Each number is 128 + 32 x the weight over its row's rms, rounded and kept within 0 to 255. Layers, rows and columns count from 0. Numbers have three digits each. The size before them is the row's rms in percent of the matrix's.

# up: layer 4 MLP up, 384x96, rms 0.2, rows 303-324, columns 0-95
# down: layer 4 MLP down (transposed), 384x96, rms 0.186, rows 303-323, columns 0-95
# gate: layer 4 MLP gate, 384x96, rms 0.205, rows 304-324, columns 0-95
up303 105:096092121155173102124122213130127174144194116114115196135117139113100132084090164145111133143145177185133111136139117162170080172136131069135161111106089100132174091155138155138132154157138144224080119157137082076170090129151104121149174181133155147110094075152159167118127136131105089118
down303 102:117125070102102186165105174122103160105117099114141155119143189149132165079037165163133099090092124162082114119133113096124158082133150111161098168122194127084075117136115137153134158080171106140081048106159126144111102072155110083143120113125130147155110081173083142092135154132171161114
gate304 090:159117162137080183088163168123191126125108079166131168098110129122185051069125078071066064129095087096114108112183166141141146182138128098128119144095137119151146158136137104172118137137143140105141117133155104127170135155131127070218121180133142109104134093148141185120127120145106103086
up304 094:101100111132114139154134152116119124158145159110152111175047107170143186162120158135127143105199179135131123110121206101101174183104119132138215168080175120148133085123163109183093124133124107150162148111141112139120185114162129116136140191171136130092104180137177151092104156168149095078
down304 096:128180125145195114102054161122138123121141160150133155091116171161147101142134070128116110115141099101098160072125092083121130157106112142084067178154105177124156123117130111121216127125165173118114134134152057138103098116192114172108065124082107139080109146167113052125144086102103146121
gate305 096:105098155187083149116133150127159121183156122145153137098068082140176100135122141127085106162135188167146059114123082106143099187165139098100083151132153086143125117073121079087075146134102150090133191109146141096153123175157147135111116184129107160112087161143168141149160134095201183142
up305 091:122139182114194123125128129127165094162129113126206062094095156152151114139151100151104077072091141125119128096132129090113105082201058158096103115126072133132116132104145135073127182187118070153133154104082195108111166164168146078118144116128072143133168137147160150123178113129123119124
down305 095:113174140124129111082115107097110085085134149126098154145162149160094196118169183115152137121148159115140097114177158162153091165151114121238125088116080143138100147144131138131131126117108147115200144143162141120146153137118142097097150109091156073020149125177165155127138104186072118159
gate306 102:117066142100127091110100156145113158115097154162143109089072082157147173097146109081077120146137123159066153091110137099089084125151085133053139146133135161105157172182122116158155104117122148135113189155122110109142115070107087074008102112153161123104072134136117127142135144137112165108
up306 101:062084097125088207104132173105168113154078154170107169183120099186171152119104124180136171076151140146136159187104073087089152186147153150067113173104107103132140101120151121096155142179151170126092120165103097129137148117091128154128162148130106152115128120190141076117141142131159161132
down306 108:129156091090103118121153159094161089105101178149130163137116064104063111164181115149111134123136102167103183118188108129071139165164153091090089188178175101105122144134105127142094177105222157124125146165142104138135124088158151113134147100145127146155073091110137114159091119123097173194
gate307 091:116111128135142075137128081161141108104112115139120135143185104140112164093134073055162135162098081116053104086140089157085125148088190116080125122085142057106137163134097135147141118077151131179049108134134082125165100121178178120127178110137090099123118114132149113123192163137178095136
up307 096:143144144127153161093072186131131179102144117140119098105087161165099118130127169147086131096151148130116149167104102149130125051124101105145094191122127139106132086073138118084118109157148168073177062134155105164109174073133152118114075112126164136110171177083135119099105050102075081090
down307 098:128133120132189173107165147110085092144089126180055139142136103137088130116176211130101079171091142107119168154103118128193152112099122139066082159088146088141143099087104095186135124136142162104143103143093068157145106127131143132154083091179144142161110138110146085094127172190096165138
gate308 091:171120069136117115125122094079160171143144106083110084186128149162049152121167142139128099107087131138131165115126161138058114112100145124101153138167125162173171151107119099097100106084126130127058054114090142124142214142181157097115197144172087116134099153128160094103140101152097132123
up308 090:082122116128127119125157147133063141126127095174176174119107144112164098103100153119137166116134121129062118126150115161207083125145127141088097143140111134079183125134143173158194136155078106068174126174202133121144144123072181123200117126104173201153117117124145144152126090163180115118
down308 090:084181172112137062091160090134092126111141152091148183112124130183139111116111115167176129139126134143111130142167097170087120145127084163077134245124093111119109119145132104156093111113111114190086096105097150121151108147087103134102156163184185100104099164107090178174087139097101105130
gate309 094:107121109098036145077107091207168135117119136108094097088115114141190167100098175160154112120083155092135156113133120122132141102126136133115139150108152100093144140152166157183108153164162136094150167147145131149062121140139112079102125148207170121118148094115167147136086125040096181086
up309 094:170073061109157149180097099087180159156165150130140141079164119147090122142110160102139118120134136176194106181090056142182114142115099150128135139138103115177145050128141097083114143121133118069140095060119164137160116108117123164170156050107131113132122127164136152089127147098112135074
down309 099:129133148149146120128117078177146086088176136111118092123109151106158135099179132104136054103078109106114112103162108042041164142076100085119131168123148166121113136151152087110143090097107129119145083134125167131185099144131124114180110163088105205132103119192126149141144119118142116211
gate310 100:133153107137117099131149081144147105146146174157129129147163076171177120173144133123058057128164196124107163102142139114148145152075088111187126083133151131104135169137112095152138077157156122115135214122074135123188126061067131100082106177095156120108154157090104124115179110106129105139
up310 102:158199140149140128137102139148153144111149068139154156123132149166060178078153113126134155159119102102137105130094121082125071128106166121060143122157160129165201082111083132071166130080100157153131071075141137137113107162161142148073141179174073107118125119160155137178094165166142090108
down310 090:068042130185181110163104109139135114094137153088128041137151126132136148116116153104119143118138116139091126152140163104138143133130156186200129123079152109168076189122154178123180069115071123061100124112153119125151169123082101151129091149125169166142112104100098102070107099138098137115
gate311 091:143086136149166098145134158161079131160141116116057124130170138093100104178133118106157124186136148160094204136136108136125166135141148055191144053081117095140092082151104145127092129123160138108061097145087173115089151148154060191147092157163112143145146092152132099118142104093094102124
up311 097:170160059092170160104172105184103140174092152111120114145127096097170107165155149145137146118139169158117081164117107100119145113164114130155153103073072136173167163124119150107119153110166136134117115132171074057137052125180174083156118159174083170113147123132121124216119107125132099103
down311 096:141183100087082113118157104149095108142128143134114104133108140095191113089099163156136051125099110138144146152159128194112128147142120111092139129135160058068038164161152130170094146105094133099136179134111163164175164106170130068149145158071163154109154171150148132170118103096174116168
gate312 105:152080112121101175149139149088137176115194096082110105177118193102090094074126077150148119166130161132146131101184117110126135137101106094081112107119102147119122117139091160101184114201161111137149127094065117144130139129092180141111080117116169115093028086116084156135083132103150144102
up312 102:107107129147085140150154119113153084158179062139094115188129091127109131120124161175113106115084183115124117159117127133111168125169177121116128126178138195106135102124082174094097145118085066110132162028111105092106131136141124139101057143152131182139100057085091147138066117118137137092
down312 106:102179172087157115102106102124118093073068098130169134171159139113187160154106150148160097147177151125149147116161064098147156132125141141114177099156125151127114093104102166163094129074096068100083183065172196122188092107074117123120114112136150122143060129125165160115083114121142129117
gate313 113:143181163070119126101178122130129150090099099108094154156120160144153124088124185114141138143159197149132139173102142076104137086153151109148151112130175110139083107112039107153119104156152165119155125144107157144158128176128043153111129093180125131113102240121111086138147187124147150117
up313 109:180095094096068150166139149161063217156150120150120142086140125142119145094118142165106103124147121126160097130119159098145159126089187120118103134151136160132146102150144084141162182109091119099150045074100197171137109095070096132117159090168182159149093170165119123149125140119173167139
down313 107:184137131109127125070097137130133109137112167166148087086079111064156096202212160112143096109130136100152119097086153103130085159089089159101155101133157159150106117119143068095097150134122127158108120181138170095135200158120198123177100105172143099133105076144166083119097096155133137134
gate314 098:148175160117144131174121132114140194126160161177091144140201102134205126079087148137114129141112143133149089105131048140117137122137184097145065125080093144133115158140184142145138147094156092090169097121122091105087142122132135184133120088094101157152132130210101103114151090067178150105
up314 097:144099136164116123066109085074109114113103128075138096164133150127125110181157161143121138111105141117099153135169143132133077117088160173165164128148133134088152119060129114080153111113148181033079139203089070118107152095151132098205135143122147131173134177103153154119132185138171112157
down314 103:095139059094149139125099124096112033107155104082139135106149163164115180071107169172127110118091111100131141056100122206143141128135093137140129130112084089162103147065131089118096155046160102153132169171153164153126159166092156161140179168147146119143084101099111150135130118147101138117
gate315 109:131130120114113155133162166124110143144126160092180080127092155133089137125078105157132144056107142148117109158172119115149186143112091093107094128119195049125147092148102124098148099182132078118126143092125141166168167128170166131095142150098136092134124078063101176212106092195138130175
up315 108:130087108120129066147124114103222152142136110194088156134156095072120154110107120084113100161115137124147074110135162103167178120157087096106168175078135154123097137086167060174106088087091196074112128091109118125124124112153165129094120074134167127114064131098122167162147109124156129127
down315 102:114134134152158148125047182130091124119138152127092138128136112174168135149117159158104113082152148194082088148137157091147130121131157077163086148157118131113141124140097121079153149100137104143124126059184135134101198107157168140129148138113148148179088113077041127139098153187200188123
gate316 091:160107171113086101108162124126113115155142148140129085093132106103115136129112136127125131071080065147184104162232148118071151133104117072166127202137108108115076163089136136080072144120115064160102153157128076085131153191158168134131098129159097141091123163123079139143145099104120140166
up316 098:123082076132127126145094142092181166163167109144161176155138139159129176138169128096198110143160175185136126171121148098122082132153123177086099090130103109172151059067069158119129106119094129097096109112115174162117170188189175128112121127155135138091116152140093152087060135156143136120
down316 098:126098189122047137121094113139139120201047089088120119106136135131161088111081157140142127158073163192119128085189081140160144088169127128152122137130147127126131141120138128111109145175118154130146115144095131156185157034104122095152092147085063120135115117141147122126134169170106199148
gate317 093:108095115108098167137139123104097154051183131140103155156093120181146064171137125113122153113099108092111112151123126126121089089156140122109112164105129112149140188158081076116185124178097094131124206151081091114118112092107125112180146082118127145100045104086129130068146187111124082172
up317 095:134096164110136161117123140112120172142142142149135147124117117137095101109089064117143121122109119178129166165146119136116127163198140163107163084122060120077120101144172176129071156121119153141096202155069141099152139190150134121063024139125134189099139068133140163122136105078089121148
down317 094:144105146089123142138155129155128107115097124136080100156081147192100152129187083139158161102108120081100091114126137131120100138079101107099055094098167181152153150084112124099121210128103095136099138087112133070160134095108103085173082158121124104132133135104100061138092173192069080112
gate318 105:100127144092115078172129064077124111143102121189171107179113150096166095150160132198106078119107202135132119087116102117059137171124164111117059182126104098086138152110155078125146125172116121108116133163178123169185136109148133112172115153095120164136133125116128095122099111051117100164
up318 101:095148199147155119168161048119096107144102107164137131165148099165145096130086092208071060120144113104178158099137126126066138176127162160106125152122100087116123071158122102184136134164167164168117158138083073147151133111136143125160152148103106108150156162069145130126065095148122133113
down318 105:123140101176118150099108105129092101165114121103121169149130132176106152123145130193110125160070169142189138158075081124191133092146134072129064143150115141147145120106045154154103089099135153116119110158128134091060102162097078136150098083147139113108143147078117121137161115126214203133
gate319 088:131129154166105109101204118038104122156176086142100137105169107124150083153119124125147105104163125096087080161098143139135135131132173099182154117151150158106131111087129103104122138137135078144117142149091183044150125128143140119128050105160142152128121204153181225117123148138143135085
up319 104:134141109121143151119131048102112100141093124111089104154144130137092199131173096085109119141110135118127108149131091099119104141117148040140146091121093136103141153133198109144130080116224180136119140124210198144043125106142120138108160120120119094060123107091094131085118107152131124162
down319 103:152111174113128131146148155115129144128131136152174121099175190196135119135132116112112120120138102124164133130059145206124166161193146101112150120072097099120138133110171161159094144159076131147153124167087174149142099157096142121165098158129204110121059183185069125133182114125106187101
gate320 127:185061146158146112171140194097161129134170138134152124145150142088155057089181143091073134140176129141106086127164177134150155099060142083153088065167110141111126090165133062161099131094108114124077092118116098118198118111146135171123075123128091118140124081092115115143140139101136105101
up320 121:161055119090090151058204139187120135140104104101156105110148106120083094147088169114129097151129139117152161094107132151148112177136154148069113108178163069121162102089152176131100060093159097105107135146138106185081127088179122159141095122136110129159150146065057099124126128127112140137
down320 111:132107014117091126124116147171132176116108116132147200201119148121129123132147122150143171151117119120140091149112119109148141121110090091172187154153064169146129093125083118160089127153096193158107117182100144171172137138104077132142130078144106123144130155148139136193155141071163184091
gate321 095:125134161152090119107119162135143164116141125115103109089143102078100102070123118169103129110152121066103130106106138152139109126190071112105116062053138105127209136109164131160171125171080092134172135093097116109121119123162139106135129174126167128166186166119166165049102093198136101175
up321 095:161107098116220149134110094077113117129137084122107125128133148136134100148132130130110111159151197139103107175118112153132178090140144107098097163144131101135100116078202130037180178148140175118120082151170103184098113153149079124114120124089099130203113078159128121132091123095152061132
down321 100:067127134096084102103139027130077175118114142123151083097135132121098135103164068128166182152074133157160128121140134103109128073152138098150100118161189178081125202184123146109099102130160136121118157111108094097146123181131113139159176064134105114115086147096079124142124090109114119076
gate322 091:140110164092136176108117099167137158154210136104148099130104143160105110101149129138137112171109114101110089141139144073137142139073121110152165118118176207165118122112126197182149108156187163108110106075097091149190126184090173120106148126108133130139117130103139064186149189148165067118
up322 090:092164139102125122105092107141164134119071139172131086108108083119066137130174158192102169125106091155139184163127090204130134147132108134037162143160170119109127166143103107102190137068155089123134117161112137126109077144146156104111107131120125145125055171117080092059139150102120169122
down322 095:086033113115114132164135138134187165187161148103159166127097157178132128112121079134096077115105134107106077116171143167119125079085123079129130143117121126163119129077138130112086136144148067178100121071078195139151170151103134156122144150101058153157139128153091080131132123150178078153
gate323 091:105069144148079084092086154127108146122109151118108158135075105183138193194183112113118171151138143071139146130179095179099067112136077121095141176101138182147120125039117116157098090175130168111087138134104111162133090122160194133108178121121103099133129140117149106142122107152084153123
up323 087:135155053142121137108086140138105091108165191149136113174117100118137165119184100185118174100106103130138139113123107147158095121137179151165094142068111155119211159124080099162145118196137148116149194184118121126116160091137148106048148181121130120142154139090135111134156163165155168068
down323 101:131140096108129179092133166165066112111064136148167167139063139118075153080148162111094125121141200148150187084133103133168122150161139166146021135123108130096181073124121162128164139162146103160113154156132149142125065133106121091120153171128105135112117151145119131107108092069128083077
gate324 091:062137106144137081176071140106155107142169083118119171181081130166148180135134145072101122162100157133173164088120115183113137063183180120118161151145167126149129125064105143154118182135106114139102142185169113129094131132084132183164127135166127057162103091128137146122082152160114166113
up324 096:174133151111107125128085122157169158099116131108181144133096106162156161036151046114147105089129138129128131161123126153172136157127109127102095137152116135104137142123093079126124155093166090115122124170117172159140123134055136154142209188146084185198176137108088108107143156118126158051